Part of a small language model's weights: embeddings untied during training, value embeddings.
Each number is 500 + 50 x the weight over its row's rms, rounded and kept within 0 to 999. Layers, rows and columns count from 0. Numbers have three digits each. The size before them is the row's rms in percent of the matrix's.

# o: layer 11 attention output (transposed), 224x224, rms 0.0974, rows 144-171, columns 112-223
# v: layer 11 attention value, 224x224, rms 0.114, rows 145-172, columns 112-223
# q: layer 11 attention query, 224x224, rms 0.101, rows 160-191, columns 112-223
# k: layer 11 attention key, 224x224, rms 0.102, rows 160-191, columns 112-223
o144 095:474545496503488523419475480365516499427622546449475484567474485586532401496425481527562525534432510501485561507508455512492584506456557447564543515463524476484412485478471490523461452485588520488449432567501546544459483557545533432508515510536489434488482469448511547518444499541527391584569449521528466546578473578466548506580547499513
v145 095:511478510412405489482446524605528467560607568565486438571557454431565478517481444541494549535488507586605477510536440456531391524598593522504507484506518463482468467471371515505486430561440498534558421446489355449472548494483557404552482444446489493550584488523414466470489502470508546581472550532465466440496468425446452528556496396423
o145 094:489510445542599505520511510477524540432472447478474474468480561528442484447490531486555416521450504428393521566502514555443547573467505430535521467566464485484420587548528461520492512481548493553515548523571560456546423446465486558527504503497532587468386547489492487491504494494364571530501467454509562484513569571553556441434469556588
v146 102:500459525563522516451439389574511457483510539473499454600467491506543524512535460570498563553477503447548560533477514420400484428452516491549437537429570402551487441577460483531457512522529473486609501381537451482542549428511544446538499531491486478502495572498524466517476593558525539450463515506524503457458470433551530487475493422528
o146 098:482468436441432476527534536513398510478541423481465573420412511485455444484566522429464433438462489452518579491557539455515508522559420535554554480452466490538442477508545533447534545538491425565369495571442449551462505467464509552492503546468465442495559518588470584428539392496528476532540485498466570518463402490395446466499535491463
v147 092:430464471482532390440582482485506523494570611569445498581488567522574546449501471534591449590537502539598595517544541558440443471465488452553478471455438555578477462515539548533533455443429461602471533553475471490516482417480394550443487578535565555510569606546596456527495567536555440471478562517508505481534465519487444439495526497473
o147 090:498524399497481583446453498540433435532452513452598491479545387496429541493470491555446578417393441464505496507416648539572487503524400557514532555561547441461564594518412471512416499466519445484496494516560511495442534461480612517566468489466476435488523432453484492545496517489394478508503432472426603528467545448492410528496448479526
v148 084:550522465442494520496542516555517493471502439455478479487452412480621495496489497475525515504525454536446543535477585429402542547475570441448452494475533464586523546494547606611509558461488437461457541548512480501522437503480469479507452458429423487518529464516614544464412554443586507625600400493452548530432529536410422537548464565497
o148 088:481426564575494563554494447546535576405561569515515488525547558508442601497473485559512402392486471440507469569505486467483470488547466519521561532574502450461542429524460498435532451571430593422513519531489544552487472500439469460477481441519507494471492546568435499504540450447380504439435572514540553519603523500455558400487518482474
v149 095:505531472456471408450460594474354428513543429594455541551552484523591441543481526572458481503539547498477562483537447526392505510451476504553468517596587534507475475544440511518469487474472466395491537420545523491529491448492541497540501451454488472410498507564522548457537439479509446569460458495519387417528470569481565449474545409435
o149 099:485527538499637607533540490525548391450489578559548572422456552439551529446476426486535451455494487540508373533531583549585479524521521448488538442532486545467522531437509472437491494458538459554536441599487439525475591572434432486507478578526484640537489532518418480489446560517517525522493415472453537576496589462457323436540506572447
v150 095:526516514492519485535573465548401441521457509496474454470474433473462520471468528459481499470515528473502549586521633466593527500489546506472524464521496572498455490537509457438538445520499386338474484576555528485450424472562433533525519553514489473537408488529380421482471452541504523493446493502546542481439436517525524435533568488505
o150 095:452447527458517555554508479516606570526559541557528509484499582530495494507462485541537479443543433432532384415487502592513536437518505442483519489555482416439540538499500477588535564576409569574527490540470523471485477448471532442492572503506511494551572495427515401513427424545467626511498550509455455531534531497575513490453515497557
v151 093:616505548499584627600525519523473520502437483545488451428541559442567533562566477444506485528457558464470533471409515544556538487512454555538447515478558532484504609515599556563373477460517552524498465457485577522473436555569593528457540453433559582557498420415456513460553440517514479378466527506537451519539491479435462488461493486529
o151 090:463451420514401511520472491481487541426495533455562457523585481454358449488411493499533466448534489466483534453519441437502542446521545524451492459581457471595504453472518500499565518500514511472528534554539461472570386503495458517546453612494497476413485521579565477569423487488577502571519552382521612591492575378583507523470463505459
v152 090:534468467531429483474478540500574509452533498526460480457570509432479493441488440561481580460529392446485539471562471538466564563568523423511570514475455585501525493479561551403530475434455473492484574513403511514562568567453500506457402570481482504480619484518499487526349479609458564514554582416486486505428611537515363448482420559433
o152 094:492519533552597535498538441486438496504453559433580539466500491608616546537466509503587471537539549504487475532529515470459502394493496495550475607472527516499496473534515454508485495542601454448540416486564478492491432414557467473460548541536554472495487432439434507472482584525508494545478496597556520540474432488446582544528520469565
v153 119:463467531553554516565505441497484396454538443403502479478486446495496542473507451476592511516505611495500484510471595473592601491506497492586418508521496481493482562520611502504361476550453495530515537454544456392490485588475471583460499562517553432580540539506534489510563471592546550477535523521487510495493524474610505605508471482540
o153 099:560508532528397532529536487534460592510534554437528491561503515471549544503477448568507563566520512510518507481527503499481451428491480505384518409520504479541542446418552516450532527563471468459515510539436499555517447414533521466486516465503519510466442521529405548484415514469477534467452498542455576506512410562397477406556562513576
v154 093:483535518484432503548447460542401426575500476510499453453488499536493530544456418533531477538522492484535480502516556456550502576506470492528490445332507442591424483447502511526494524557482394533549513457586561583460384448582450545556452565539557515466481536422511468446529471550485514587438542445658479453472471497397467463402493528471
o154 096:468507471557522570533507555517600473411464493573564512496582497526419526438583417507546509451556618487491549495473451532509527509515563571482419531497496506470464546486579502492473497559474574424469555544524488458506589525575557536534519468449497459529447523569480459558488556473550518498451499537401578538436501577521544499632499512553
v155 097:407428467429434491443554542432503564460446519518515457488464444495529477588515461550519496528488458478594458425574484500441478512454490505533563449563480491455543421530432509532482507509468506478558465507491437453483555403412501444525457454559413574462539428434523502420575480508503457498450449490494492444487453530633484490489480512460
o155 093:562533446524512430484459465526535537512513419471479518533464488469512394462546533535473447479496389452434550573493531480533493526513600534402499483464517469539446522526448454477502502498557417554430469502486515451477416519451559421505488588510511412463525535484553487517452563461508442517622468496532554559508475512418551473538501460499
v156 099:475497455483512444484511493485509500479550501479555531470524463535450548465471431502532553582532531508431514630465481539543492578465435480516443455509440473512452391513549501469454446495416522576488519496385550534436495523559451529501596560452577596562610447536547539528565570506501459484419582569491457467530488486447424522498423479547
o156 093:487515516455468577475508413498466498554479472469522522542525545457613535582496585508479473410600510479534489421474476481469490434511557525474545577390567508499524603372495412486489548500502444423491555526587482484462464480468488481527441511522455502515486455554462470509498385430588502508486458516531470484446478569508513524531560484493
v157 093:491632473623527506542421497494417547508466420464492553506509454532587570482434543501458507455537517483546521535477518488508537485428430427460476478510463513492502558498456472567593515566563474465495524525438526553539445498403448501470449536453509497527476472441526472556449582518480547442407552551504402546493496486469542502550467545411
o157 094:488558512539481442483533475545478425453482610541480364546502507506506571514496484524475511452412463512533531495502443510560438584504518563588502491553547513460556475502537613411398487476433509530469526487499473408466490471516538437574566428404421538536535565628466575416439524528538450504548483443441478474469487519553427472550591527518
v158 095:477545465525461530455495431521440463469497616421507584612492505498481476536520514514497464552480577432471580552478457500473517496567511501540492558564535567570450520546438514457454463633563505578510558453463496487468485503519503524557539477581531523451537421412468541599565481526464562475492473511461436475495566579547461461514603421538
o158 093:557450473409494489537519504488535564497511459604475491422444516459500542596563454526521529499504472562495444454488586452519498501466511551511521481404504448532573508440551449434467407446503498565498492430556525525528524558483520502421479542463556502503524550486558498473463597565513460548542532531457590535440436430436548553466467565506
v159 094:595541508524507434454533538463440513510533502462488663484527534485525544487459469486477550413515473563520511443443465498416526542450449492495414534531404477508547400481539576488474474459491595488549568486587509524563478484587462563571480487435493402482550461482505461429520531522491490439517475505426526535508491486567573474390457507526
o159 090:461487483495510535463502571499525525552486421482535404543483499512571516513471482452545543438452520492593462528557557621536572578490560518513506485478500570508517566574483484506556530531439474492528479537529486458482475545420541441495518498534471541399490534507452498555448426551481438518485500477489520517593577483466502450492523594519
q160 066:548477440528511548558444618550613555494550485485584497421531522387579509530508515477428482476607494514393449583543495426464441509492498493451448494478596436440542478519494468457494457498472518456492466518527451483584498476574565499478420549413534495517482489465525541441436551441554499544537463521551444493501540515417536492517578506381
k160 064:440531515572492494467521497478483537468428618536464487549461403451644496560591486461545580525528462455462473541509526521445467520488502600461455500529467543503467493505562551454453511444496554473520486521561482440550523413505490500514528536596401403522504479442474493514592571566533553498449513509454494476527370589494408519479511537521
q161 064:539566554558511459470471513473462486525594425423575437497504407471439482431506535558464498502443470472575416551524465458531494541480468569414552480481542530464492411572538411469562566486486446504519611524478512501540480597534426544583474518416449499454484378543529449418534511585568541466454454553503565476489508422400465441519514379470
k161 076:475507465521525558569453459518495507480574511503530504464437519615518478569527551477520462552419428372509517464449481561482548406549554484465439548420399473496489631486431567463464421502404491546497504438463536544449527445479458480468484470556539464532446527468481505498442545486516431439436439554566502459537511562484425560527531558494
q162 087:516614524522507492476463478350467466487374426467449457491492470565483492548588499508498569445450501539343525475464528530497440434585498413540499551525533512555585491538522516519506450510515468401491465533501475487372537484485515478502562352550549565549552509385488435476398449517574504540554529388477478494479501470455577590534488508494
k162 067:460491549406489428526453503504542378459504505534537397579365459581459555498496488473435495531535494467469507516417501523534405523577520494444536482449484482490509573586524551513489521459509478449555448527455518554413516518451462438461517485503474493540518483409554508454521499462375439512531502573437525561567502410532485590438382543577
q163 087:509548472476471454526526458404491454502460446469489559458475568572402555525585527464446460518552502454453512481456532595484425471604504457520547476489521437502560542442479539480522477535448418498435510527516497500404505478534514498491542436464496536576565489416525518434365398565534416510605459503507508521543498441537510492542412541479
k163 066:509504491464574533498454534485507527536528463499453476548539492517465554547425550491502528490423530439567426531590530400485512567471475431485375426488541550543524382420495481560541480443505528508548496515499450529385522440419499442541443590491437485462454516482532599580549502499450407519475460532509409435473549454485513431521487499524
q164 107:521421650486559545554550440428413449501551528566607484483452425496551531472515474511505477510496506512561486497487522472515399552469463449506516522594562511459493433548425452433469448481594509509551450485571509434586487575455480551479497424479477519500531456494476428483524492429386521517503520538626519551617550443544469490473423515509
k164 093:485447619464488458488457582506592401488582473444427488430487580469491538554491482486444483551548457478550515565467469501530517478499480522475567562500530510415507461488577535479518439469437498427406467480502461490547518518491533496395475498513482574514494391437587454515523489427382473569496498519461474578492478555510540507410517495484
q165 105:555498453506539569384508429486433555410458537560448462550557466503500491547505505562545457500501429478535444494472485504510498479552473520442541480567507560454471586409534457637407565480507514413516503472540537589452389462586504478540524521408448481490495492544406503538510569568495550445594478478462475549442527567503480515475467368515
k165 103:487505565456436485604461556515548472599449560503541511498505459601500511512409583501480455577546426495462483458443465558550513514482606490467559549556419528445455604557520443451456439553414500528572475525419484521471455378479490487542509467403581464545518595416444518472505495518477581444539543547546475509463522500522455497488562398535
q166 106:495466539598474673560471502497506481495463469546505558464500531586378411560506449434460468503487561558470623518449492510527444506382570542506536386458504523542500456487559599498465528472538516603513513511554499468428369536463490507502421553520553650535576503441520591495449513480474528514589486504412536516508466540534439473552551489619
k166 096:497462513516544484450435546420582655509464458645460467532557488407502464409509487502499455536457483506494432465538496504492480495587545515516475405489509452387543499533446519551506491430491450560498462525456523558411431572571471529447485475532531632631516489439520488465397473450512516590526447451416513547506415473486479543501505562406
q167 108:478431559528482427534475500457464509443499517586540474493473465462527559446526442462451617555531563457481540530451458491507480550495451546489389529499462492490491513461524532486433526433420497363558419489442505445493517515512430547509470396556479504438555473495461572496430442488536482489448473452456470484524428532410465561518434515528
k167 103:483496574617515521534516519514476492552510491533464490502576487471509488456528486493477527557539413604494556503539496459441522619518473493543333471455516582505530456484380494433527551475457552547542423553377431502561554492529456569490413435496497469561471531519417495490496508398490491501419526554539525508573528563530535467591514492510
q168 055:525486475511498448450503557557474542534526483589546408451470516568564469516566449533530508510377474359502416454508423507500522525484551529539558561604515532423498468495541428495459543528602501549569418487444454523493514542451488491382536553515338550524519459418353464529516536473596491585431494421571513445488527421505486507433507509465
k168 063:561516547492534494515550425487553552450460545492485498536562538533472438526560475542426459466480576440518463596515487447462577481473408388457555472555394472541582358514510503509551519547460402385508520526501553493507476473472482433529511541589517544439477567563494490611559561491472526628484549462453447530484508570475521450514452455492
q169 068:511459503501502481463484577606595474523513529500556506416540490455522503476475486455498501470544529552533482519518522552439511539426456514530521482461454562416477503371427514453498489477435490568612459541550467560499557486524383550419474571481557485440368524444484520408481405560429446529488478571541529506454552552484569517517467538446
k169 073:581470476446496531553551560415527502462516488527489549500588500499578476469558504579589493513521524461523529414451444446449468509500499483531478472482642543517443535564519536460606454500501539506457416548511446428413465454414511376490502420491521537437448510588502468523535489508488505501445557522559502436487560380510419447563571470465
q170 092:580488518477476526479475563555553469491562537510498519531522495427540451458488409570481488504443562538502569476513534522499587554403541492518433477438507538512467475506551425561504533540526484468532527474485469439575444553550596497566434573492502469516496447644462443519480553472462527521515594461483534454489432607528473483501610482527
k170 076:464509499430546573500521503542461608592480546515477462522634503498459538518446444551541536532435574528558557427466455500460483564543476425496485433506530476549486447460458486512610488526539480502538471525502422443505546471528463452532425514508441524457495457560587466554552522523525512509494485542464490358497528483463502433517532452498
q171 110:533583494436495402501449561502476493500519479494501482513565444449510516501507526544413536540429479504498608419443605553486510529510510496492419453520521544467472420469539567574464498505517447453402442422457541428514487540617550534599458479503575411575546438595450466531441525501452428529536542497502519477489465595517471522534518547505
k171 095:528514508542573622395500477566496585546446508494462467432560514451523483488554509541558487512465630529464517450519508442491532470495534476503535472518479485624498556444465452505525519556499529496574574541481603494468468480526473506548462479594528496485425500534501462523453544586604550477477507606477474471431520559544495507512630485436
q172 096:409513474492489539554499424486481490454532543501581456518489587474541545516385456480630466466588448584493496501517499426432461419534452476493527508481408594376582498490565570480498482517457543518426510546495531520494442477427448497444475574470497557444464574475490500543584539494511548440534394485445460527476546408539488550498507417498
k172 107:553475576460408509576492467428491459402563529551561538553523491539482549521477472550479558485553517516490554546482451471459434529523452458473588559523503498477478507550531576516488498548509572522437471448403526503553536471529442416462454481515388501485496573432475497505498508426484557447512568461501547523432443522453488557468470481467
q173 106:524519582523454495542611500616531462506509400488555481546478466438470473581472590505434422582466400565488545463414526477506480563454507521600617511504370512492439500478510489508541459503463455506421527483553453539481527535527467480495539480425471463509502482556542454484561491446501471558534490616525518458529540500570467463550498452611
k173 095:509593495403517537525551469545477482500400532492508516571616540429514509551508496450541451498474510532500574545532517542454416473495564519524525432426555510495463457535467424506530525470473418525519554488560477425516515536515454480514567519455397378509544548571497498539524571558482378550481516539548510504442516471540523465507460445506
q174 118:433461435485450492544553510523451479528497504541476514508515475465550534566499443446486482472536468506515570548472570483488531530466554513554494529397430518588451549469516520517387509519464484430509483536615490455420445435532457469483424489492470433483461554368639561414555480418540533502554482520485444475579428452616452458541379482470
k174 102:520492388577504440451526474525509470503493536466520474471432425552484510525447527521472502517527438560476415501529489502541418434347474449474485560525487419490415568495523462436449576458434459556593477519541464421563529542495514571454500565559505547510509455348493550446476512529495494506477515546393496575468456497511503469504515564453
q175 106:499486499476437521478534472501448543457567591482474440457580529476564456487481522488546530442432516480525522550612547481487497480520516586521514550469438528546547485472423460464376603574520456550456411455475428486471481463531544584561516542497439579541529547509608470446481534535439524532441499582537518414483629592604507557645546446533
k175 102:494529517521524564470547427511511512441524475519507449423468520439499456442553379587584583560571468588463498490450578537544539475439469561407515593603502501544449472634506517444598451494536570586553485524555494432537474518406494514426476454481561459521518466450413484483536472504530591575585507530501530510492553559443405434510502460579
q176 120:425461443506534515507450502417621512502562551494469440475427518470527455408495531495517471385581374536485439522496435510490497429515520523535499507460506592495547472477532380470513447547588470517474450471497558518540430511481535558400535459527567526529520544495562485514457485511531482457450443505449555592544522588459400500559575508460
k176 130:448493392464510558461525470508530565464539576506485443466532469495470458486417529509591504378486456482468454484563434504505560482471568509551473507455441489512574435477444444450535443492551426511474440478491469567540523488506527549456569546578580424607492495506582475505391452514415446471403525495430522520478498503515441475542465496461
q177 109:369456504512553540454387475567576441544498560504546569499488587466563478477403453522517438429564455547565520481545542513557417540542402560547493569543515489477511501549489450539579494444533475468419455467631525469540552562430488508516404532553527560500442530448441540568455571395473402436515489418422477498519547457474513317512536463569
k177 122:437529484486577460441395421522548423537495514484544581516486525491604534491500485459484417450461453555528488474511461509546459530525456553541444523560437463562472575576428420576581497445517510398500422470540563416523483575474485491551430477444465574535531541424448543475485563460511446464573493538434554474510603457449488352454522514546
q178 126:544502430461518547404462473595559521515503494530508571587470443480570486541515516547460472537486527476339569472486527441532512497563477574496450582605487531514503565496524397548526475496546521519469490461507554578432472581540538521481461510440494397477458546427466537436446445636470405584417507493472492478485512477547496542523419543513
k178 112:514519388551493582436478546605470561531510456491490545560475483554568520490501436516471579474551566486429574447525579501466578503568442573461394492648481503512537470561634471594575479507556549454397554546536526480475475542530508597500532518541541431474475518451552473417484503543524428506408499527439483536525482548506512544575399563526
q179 113:388469482414541504480482519539406526504592485433421480500512539548432566486533464576557540540496444581469515404529476508547458446565548528522454510521378560483451577524489515484454587579510564370519441492558501486548447534471548601456509554445619575578494522550442440507505524479436504486381549538526438459526540493487523514530422536529
k179 115:402426461527486526584479505522470534532555464427441521514484537476459514459535469474531577447500454562486516495563498501509447486512518448514508453471396599491456500494426504531499497575485519393553365471509462539605405547459628583596527507423514588504496582486438481432480528448484502532358555480584501504556474483535509555479512569451
q180 123:457553465546554427525516476416502376530519498518575487468461454494584510493417480419442545471532464537548493448488475482477516582527542317495555421497507467475488431470483488513488498482444399458558495436465529516489509603423540451460568502620467490483525468468432415514540460491427534616541594402534461504488552421577536494518521454495
k180 113:495546478586513509535556472415516379566501463460505523526484478518475574502415481375448495511514527492468535465512453463507511531562582356533576444502551498524488427449487528528476489557489454490548471447498489531467469583421551484444593548525495503450506514473473431568572428491420517547562566419531431462548521344548466513522487399492
q181 127:593558588518479465510429499502539478448499497551439467480501563463468616565482562443500484461481408490470426553563465465490549477455519541597469558428461531529542469473467459373493542426514482512565503504402435549360544455533495511487510574515441497381611571468535465451423468557478485513518543499516488458432521509535495477382485521541
k181 114:518552582494521539541424484526528426445506507539509438530368589431447668571530525493418488372446426557528409551554479498552484449384613575584493535482500541463508444523466424446524490430466521525508520494438492545415489473470472592531500546481457472472499555507469518464424504455504409422549565446456535500441524482550444485444512571539
q182 126:494537440535458369444533485459486429477483541466523473500529538462589490488439492518429483539480531539530470510553484479469527483515449578454477491442498541411533567443516590447511516419567396468485495521563502514495552440472514543447597589510516472433434581548636546343457462483460556540567483494466479514417465482491470540514510433544
k182 120:547408497487466435481560404525446520511536559405559448528549481514579561451394434493453504422463548481594434454581502426456470505473478542479531449461540501441538522445509536490538439391535429509464427489592492506459546477468494541421555627542435473476422498578578540362482440457494532549505471469464485508452488403529470463529524561574
q183 128:435478438560530477497505550567444432499449480515535549539449391425494430450476486405474490552444501484575421531546540554504504571589497429460441489493501429460529434523577455460508489525558417491532488589607437513444480498412450489587481465515540516558553413546455553565447445381493560491524518534402543530522511488566543493483464448521
k183 114:552525454508516420578509519509532467495418410524587483516410470378490478441496460352505489477487522566545486496502453570509505489628488525461452553504510388437458583552493454369484579522473515522471427582575526474421457508429405486504458469466546597565615481568454540535441465415469580525478499585393545513555497534500511413504555444516
q184 115:452567533526520557413478430595551533556486470427485441540521526469340449532574453504560536479485492419499517572484518526558453519512467514443572525494539454589537461498569545524531464589413518370501452551502470536559535570474467548461515506533556484506591592483505515480520550489501593601520511489410505544567527571512461427578520542540
k184 115:488539536529527628461551449528548547532498450517498394511542481503391426443506500491627455393461477506467473489505511523552519517522534550487559515517544431475528385601564565546456461541410521458465470585527475562490487514489490584443553549538539537455495620453515507451483520478537533539522438468496524569578441563518498468593512522511
q185 123:508509457532426538544569530475548549522456568561617546503519569442458471494554485496524492589512532465529513473511493575483442501417430551512397547520439537468562511489523485459513475446490476476541527476486486536541479511468536555574514483421511553503417446492473532591533604453521522505461498528658438533552550530411552485559455439495
k185 124:450562581524423530525550475474506529464458667466603594488486485514485502425551488482539493579432531464508548559463553522548446470482425566465432563513455502454582480517551587480506523458485476498499506480516519556489443509498537583553546506379501525434406434523557508537534633471461551472488494451573542515510520499431512472521581458508
q186 114:525513409533537598499541379538556597549481560479448437483512453553452431475488617430529514470498571467478523664499486487554533553492414521551550429471563425453498466505529537594513449538539398516513499498483511518587509448486470482521555518473488387443547502482491525473589489529504442464478474548465370465583541489439599463468439494531
k186 119:551483490479559563497546374468500518528498594461493418532534505585496441476476565477493480462461524421495456618475469512494492516548438589551520503477613447418501503575508463584485396557588396475523467592462520513652519510483493485527490452437517413457557455503550544519621474562422505469457491537501438495644567538508544475454444459534
q187 123:494443504514515555513480581591524431488504525498462569528442573524541472419520408499469549534388552576466508496549567573475503502441514498523525484459411441502532529471617437471489515467429426520532420431454428403451434503488498517537499507465549585530566481547517489489501555474509535508507470511490504473451539538542552607470628594532
k187 128:590487542465561515495503399587436425472465578493493511594559589577535475414535445502513552469424567562441465523579529518509482568539540450544528460460358509477549471443647562510554498501487484576507527527501428441468488496464534556561455601469509577472520520543442515487513511479506471516521457498524446411479573457544521524497608506473
q188 124:434457372562509469527519548509475530539432472583514493511419535421551497638537573510527483558503456453443475522449530486461488415442457562535523516508474496457467505524550532524561484382556529507535513432494547511561503445459504568474458486507489558452552470503533516593536525485522588593467501493539488567575625549497465401439482502532
k188 114:519395437586481529487537593499478509484488494631456490479480551479502519526541476513549586541520434521472506456563503489486535409520546437535550481477485521429486469498508581550533496431500536501567531454547560512489537456489494550535511486530566586508464457564562489622535473504435543493471577563473455628554600460476469414472469449529
q189 119:502496504497490499491538522539496567420539473458354484432486444538453597473472466502474408490580460466510504483596547437442456477458502506505511479478466458406401492498512457554580461540541424498464510417530504456512517428492581534573491441500503484444614485429502546551546462405459527534551556512486506489460549639445509487434471451476
k189 124:536489495484465525539459564507442567470515456498461518484485525485463577442460575508452403510524470443526494504526577447425447421452497417533566521509550328459465464584550465525636479455469469559401468415561468526473513488481592577545507457528439484472594461431508553529563495465483458550578617478522421451464596603458489496563517479533
q190 121:444489403504486506514561480410560452529529520485549410471505468562496485594543514592467528527565476527531537503519468493480417556538518566389446526431562545578498626526511412476498407482558525536498519457517491403489545516531545452487529521451459595505482536476406529443453507518526511416456512461492538585535542508572420538444483506390
k190 119:522518445511496552532451475495447488506488495456552496423476470483587494577478528544388588515528452520493578510504521507546433473603471589412483451491527527512485518477459427525442507481540472545460505523488487443561498501558513377476529505406534526584474460460472492456505457504526478486474581435454487480546605440619451495471514475385
q191 122:489463460542528558436526482452600449461460527450513510477453468513487499444508532434539487464524475469496559494470541438553518461499485502507421518467536511596533482566467527488529543510465445485413571522484501389467564562402516450636508476516448465554556382545453530509502571444501591460553532473411588433450480488599532541485455509519
k191 114:473503493531498543434486530490553445462468573466446444499428495567519550501477534494501505462507604508440509469535559423519507526424462447487417519503497552578535429571512543542498491574470422544402585518452434459450561457445459471540511511559458475533517507505484482498540514483512587433531551521405504403450504424551491396462511451482
v160 112:492473471511528331551498536564498524472467585488524467441508427582495499513597460536585530580521516482506547561474528557526486525591491591492495442480506499460583577526511452500435474520376492551574458460498576504470528512513486547400468504582542494511508497412480535509432543534461507485497439578452445614483522606653546539509523500483
o160 116:535463490488468463637397465408623469484565518621588573525470602494484540539499445465501535478508602511479448435501595531514475509540530444560517507530422535524509481476589574552543437392502516488481452559487498462512562499576633478545548520470498455495484447482514584536550539504577517495533538520546434432516464479540424503395584470556
v161 109:520430547524420487479454557481395528513428472574484507452489487540584508482523456454488557637487486437543515590558492430480579521503487500466518487494475495554556543496447525574516530496472516445447527511511380470436432476501611420482498531447488611554532560526441545552518419509448574517628477500590501420567533533527486506438477577506
o161 113:521478540473561556516526418565455623580544480511505489477440505509458505468511533579528476492550467464444479589541495495552524513511502569579481513529427405525472525503592601494498571482459459534472449463514557457443440403482517456482496511468454334471523506571425490522459516445539513461519478611538501516523613499564548531498442476519
v162 112:521551510570469481469462499581547485494542426496548479425555473503550474517429434467424503520430508524597505528466482510443498442500539550641516486508544516445488535431562495523388555514501538520574523522584525467438478473599495492431540525479503503522539500425443593486547419499537444490547415396470539496501511526551551566462471512508
o162 114:528563617594463512476541472516584411537481388476447501569517475500430480435434453455517463513529444460484482510370522536502527448508534498536514443516355542464464521503482521407578488506434399473461495451487576525407518457518557455516520444520474487483447491491523439435487385584526472494505465500537562521513546530438478494541517547441
v163 113:471555476457565529449511539560512442422580468503512465520521451576438572519537540425555612526463557546467509503502547528536492510463479543445520535414462545483493540499529629370521516484536572449453548426452516522478460469572535495515438510505535566404461502571441387501471559558463486446491486482566527479498598447399515459464485496546
o163 115:486579461542468551518430533492467490362407580518539529517474457498563492506578585500501481504499507576456512580548445447469469574526482439478493507474571426426634527471469564560490585497490461523575430439548558490524530521509464427526502415563419491499529534471444497481467450549500467541438537519429477511450387498567445513439401532454
v164 106:508459509539556435504504450480480461597393461462605538545575437596439488519424585451494626450547506628517464497422561412491453533467466523554527463546493493466566522405559580507551476513513529603432524580523515493491507451502515516531528522469479577489509512434528414504499557467480479574514507467493480496433474570503481522471468540482
o164 110:537429517411536474475504550556520527477475419536643474481570425478508483449468417407435540440371544496537495495407450474557441450507481540492465601498562543452550460499494455509438461441527479508555572454437491472543588493510496553533443513560504432415449481507517460521439492532578503472526508481483432590463385419520532398503466484535
v165 121:467507450399580523440444418491424513445468529572602484503560537504511537446604601496583429451516583527515488536524518461459502434482469493432507444472605482511567512555456464576504428506486511496454460461466507449422564539484551567572565502463410522477552436608508391522470536493548567504537473473523520519480553563506535585488507594529
o165 120:495477516541492556532525476448508516485479554510554460531496551475439542565522442457477402578447528454470523495609489456572498538452408419378466527567512422421506477490454457536427534494479444508496447439558498459569520475507543544535526466450526465553600511499583504489457474422489491454542476553404480511420535519535546482509480373506
v166 106:411533330563479577461527547463549498532500573448519479540561511478455448485459512477500476540475420494439441577574470504591468513536459447494452497498570520495470508520531460597516530473604461502485475464412516619424445474478540581491428545522531555563571427572433457538536485460485424512460481461537494414584519458466525515399540497472
o166 115:471494571476506534520500498444462440520538536542485486486540394490441496451574422471457473413451548449566577550490476578465476530455529571462540531475528531480445501479469529487441589420529461562539446509476456427543538547618470519505467521444465578556454437465466475441481508548589516554477467380560463539496552527467505495472409577481
v167 121:637458524491464431472488447475476472525486470548438473461540551541535502597485441474468440557587485503528582466456409525501503552474516570519635586497506522546531500550576506471463512590531407533489548478570489517474511552571553601481603465552590515463582466521475448487521508589512537528604563500437586497456411604473515546501402544457
o167 121:527550551463595478584523474535484462482509505575533448589494566580514503542411513512484408489418503467564491469498503519517568411529423509568439471497571537579532504419553474497492518569521488458499553437368513473505509410473417495469549541505568450445447507484554527490507594561462563472403518480459456471441434524545512474500504523427
v168 115:483540505525442522455577485441472593478525494479605484549473543496473559392557460433479505508415521465429561449517578456487574575497446527458486514541425466573477571505661567538504510477448483483489534510439497578464403493520463484553494558482453431500545569512527473473546461483481436522603432442532463459479522544406492522496489407501
o168 119:531485429495452453566527554416436515402570460548424507508448526419481451514560568452433393513509411515488518506476472500591441605512509458502567487589428437454476461521506569500411478435540482582508490453436437517488485517512455502517575528562544467565412517421496573488452659535498521504500430479489526499426417444521440533584431432531
v169 101:554502574503470484422408511497560446441448510494423459452500515519509391449435420520604501503493445564483549381551481536510524470502415516520530453495474524387544544518475489478496501511487431445478625542517499503438473470586596520519573507542534544484441519544505547487520475444372557549437461466536459476404564493553549538552441371464
o169 107:509420641499496505439482501546452477472517578447476619547453453533602464482512541489460451493491502453523393577434537630496485618455535535611437556499395546493482408556469500618512414481493451494496440559464480420490476437475495538512548499503567544528509392508496509500523469515460573515451535556441474482567464477559522435492523516498
v170 104:589482491477498501393440425479495499474435542520508535570489450540409529512486553516516500557583532490449433497472499387434587485471541518490562475454509475522381539477480607476471477562645486411470561478513425460527497457450544476416417538614549536489496504515592586549483639528552554596504507581545469450464438612529499471509510439503
o170 103:537480581559586529581500485412482536536443468459574545481556593513589453568428509510559454451479515476503509548448498489593568452471551549483542542604475562522507466482491525594504569595569390508492506449417580430541459498420446480558566518506437528508422486526461523539408542507509563490477508601487563474519543471506633458441507591432
v171 109:451454477556514583450455508530505496539558474520478609430474507457524461438472529518506578525469461456459613552510452488538418539564516606500456478542402500488511609543509346504453589567497448489583521500585490539443500559523531569543474475357559454536426482478496524403519484585509506516488439506534536498474406456508468397507444491506
o171 114:556459518564435493526458513499536518470448563435406499469412396472491402449491414516457423468488525514483505482547466503488464484496490485474525536491514449574526461546538608544549503406488548449469512399465487559477535476503497540568569473525470516475467563478531468552507479477480585476562546454551534473483490500472426505485559569448
v172 116:513544411501458434449564486527477504520566387519476605505531548526502481567560535492475552372449543429440497507470526458535455500462442469538462431514458530583483439358548468599574643430513571541532527477467500595511455478490477505471584469475516510518530499509488481459465518458398454467512513523510525457498512537521499505459451524467